python train.py --vocab_size=8192 --activation="tanh_gelu" --norm_eps=1e-05 --attn_scale=0.177 --bias="all" --tie_embeddings=true --init_std_o=0.0837 --optimizer="soap_variant" --grad_clip=1.0 --decay_fraction=1.0 --decay_shape="linear" --final_lr_fraction=0.0 --batch_tokens=32768 --doc_mask=true
Each number is 500 + 50 x the weight over its row's rms, rounded and kept within 0 to 999. Layers, rows and columns count from 0. Numbers have three digits each. The size before them is the row's rms in percent of the matrix's.

# layer 7 MLP down, 64x256, rms 0.0957, rows 0-63, columns 192-223
097:496386535476489450399487512411556478578471500501473366535487514445569485524465533412508530440532
098:491492537513485486548520514453550434498526530407526562461419485427397553550629457424486468507487
098:586494588442481591511512466451493528578431552526521481558562439597486558495504522513569490491465
110:485520500616532530566593560410494485510569450527561457617453581501517437537497523449379530485517
095:468541481567491557452480519539484510440539493582429472422493403592540485452431596545509472493525
099:569461541423464450422443508529517458464572459505384472473475404554480496515461582494512547517409
098:479529496457458478424420455475554526598473557495419553509551495569527469506460435512557415526538
092:509583560478551491593501510531391501493466507550550504531522550466588526439540409539589519552494
107:446498615509442547570557440486492544506581547451495534522527458564428524491444440499502496433556
095:428469575588592515477519536480416558436495446492552543446544495517531508456488463381543452512484
104:444535500461503422508492469567599454417552477505385555469424479585453476485521518492472388511490
093:537532481513524478488538371504550457473496450481478437506504464527485431554544547446512499473485
119:542532598482531512563505505467503517515493490554498516510483494595487455566545523465486406546561
092:504464520505603435491520506515499630526511550531540499482504541619549479546508514409537482551487
096:403505446564448392467521487412529542476537425495483449522525477487462611451505506442423560470455
100:465537502495496581489547527432454492535440485525505536508471591498539401455559578569546594422572
106:556490548516488526503453539462512464501481526502519391514468553469557467511433486516499631527456
100:552517527529520458403423477448578531534429483472508495537486487517497392493512568427483549519525
091:496399433579487588541534477547431488489458486574570543571602503473463521469518479583463518630532
095:531418520475525517450539432456530523459493560565526476551560448595550494482493566458496429399516
095:433500608364485493484441490492578445524531634512512475394500484483457465504512504495480624530504
097:492554493510556448462540479575525516454430579522569585476532480493522547596445472444434461510568
089:575440480392494588511436452457542494535560433468422509538439383497502501508498500520517483517452
092:504543463500512574550479515583447480409538494492602539531490487466533412549550536418521429503478
089:423491480434566458495515514452426536547558496565498514519542486448503680519501572573480562445517
109:587557566494541522465467445538539468523481512434441531517398519538478518525387551459520507489591
110:471482570429557578497470425497491453540439509433542559550517530528502470462530487498484504534491
085:516484466482520402564469485531451550428526502494515463499422494488428401482419467492451551554488
097:467519401391532489533461484448480554535459481455491502475575481541519437508505498414510453475588
136:472466469432555546532446587491441426485416508474488460484472501471581427482452541468482458386472
095:523444444449452539548423503502497562577513559535551535445469526585492436539465502453515569529586
098:474484537602522443471438431551487592461366473623548416443483510466438455486597510597546502559547
102:479491459520501530490474507463420382539381571468494556513482548486495568604492448524465569502499
094:517549488482528509545605502463441542524509568485575479488554492568466443565474453456552582499546
103:452516481485521480462510477433478518498512552435401479505396429549559605489442460466523491441516
095:460452440569470488539468509431478443447471502484402547478534405536467501515487483517497419419421
088:491459488439557437497481409508472449512490513509492464538495483490510466476591499443425425511495
105:513422564421516440363402558485545493434451438466484426485496521469451510485460520476469532506520
106:474532586467528552550471498445487528464531464492557595425424467450505530553456457553583500524511
092:584397606426495420521532560468508415453454591506564456506500457467515561594511469479622551616446
102:510590447552413444490600466502366529498531533466507512529496452495498474429587481539541474473461
097:538477517536486459545463462525562510472474542468442579540530429620492583541503444473585424575532
101:517505452567432486487504426497505469549538550458476529549579435534450361486557445482505436519611
097:544589563445505484480551476518518549478453436572394559468438508510507519491575519425545468401566
107:499498543474462490573361514465620585567512481499486510439532496482481376440638502458570536545483
104:486525516617470555419483426418466547477489521470580472478531460519555484430467548525500418431497
105:435514489542525441443501526478394471426577532465542419575472537522481449470448529536539414483559
104:522549479510546484547436445546471536507457468498442371580516501497504470510482485520400595538540
086:496581479524452469427466498402445501510463461394486436444461533454520559441511620575519513469454
119:500480563447521464503391520436444544557417517531533452490471482409462526496489520587521494496490
103:518521384495475612519516472490420506456411511488600519450467467489555476514422445481527568488511
106:442502479345470457478468495457451440515519462427425567533510532478553531471469551596543576487446
090:515486518592538582512542458602551476497564553479468504600488449518430489492514483379480464492521
095:513459566559464490528543510536539591482481536547513509557462509525566450490467532565459411577425
098:656429480521525538589500454525489423461534487521457514496484484571419573511477473334489416464530
084:402547466540519554440490488484404370520387449439562500443496523530544554555553558497453565490472
114:509520521516643598384454497381502476466465439514504563503560556432481550573436468610505610477472
097:542592512500568483467438451471601463458451496504464498505512581500509467565472441562492532508528
114:439514510498402422515501511519524513510462504442485585608583535567533419549488521485491387482413
098:488495552560589485431437437575549576479495492488564565512520483496489485460549540471517555602560
095:534540468537564504526577468495349422479619525501529569526522496503591493528433496472477534512506
101:531584421542507527447532561556510483495484547412563538487558543506559495570471437514491569437567
095:497458523500571433456574388471629628549501578574490536566544392498426636536540477470447379515392
096:435588551490486503439468495513436461387466431431463529549508470509449412499460515511477520483481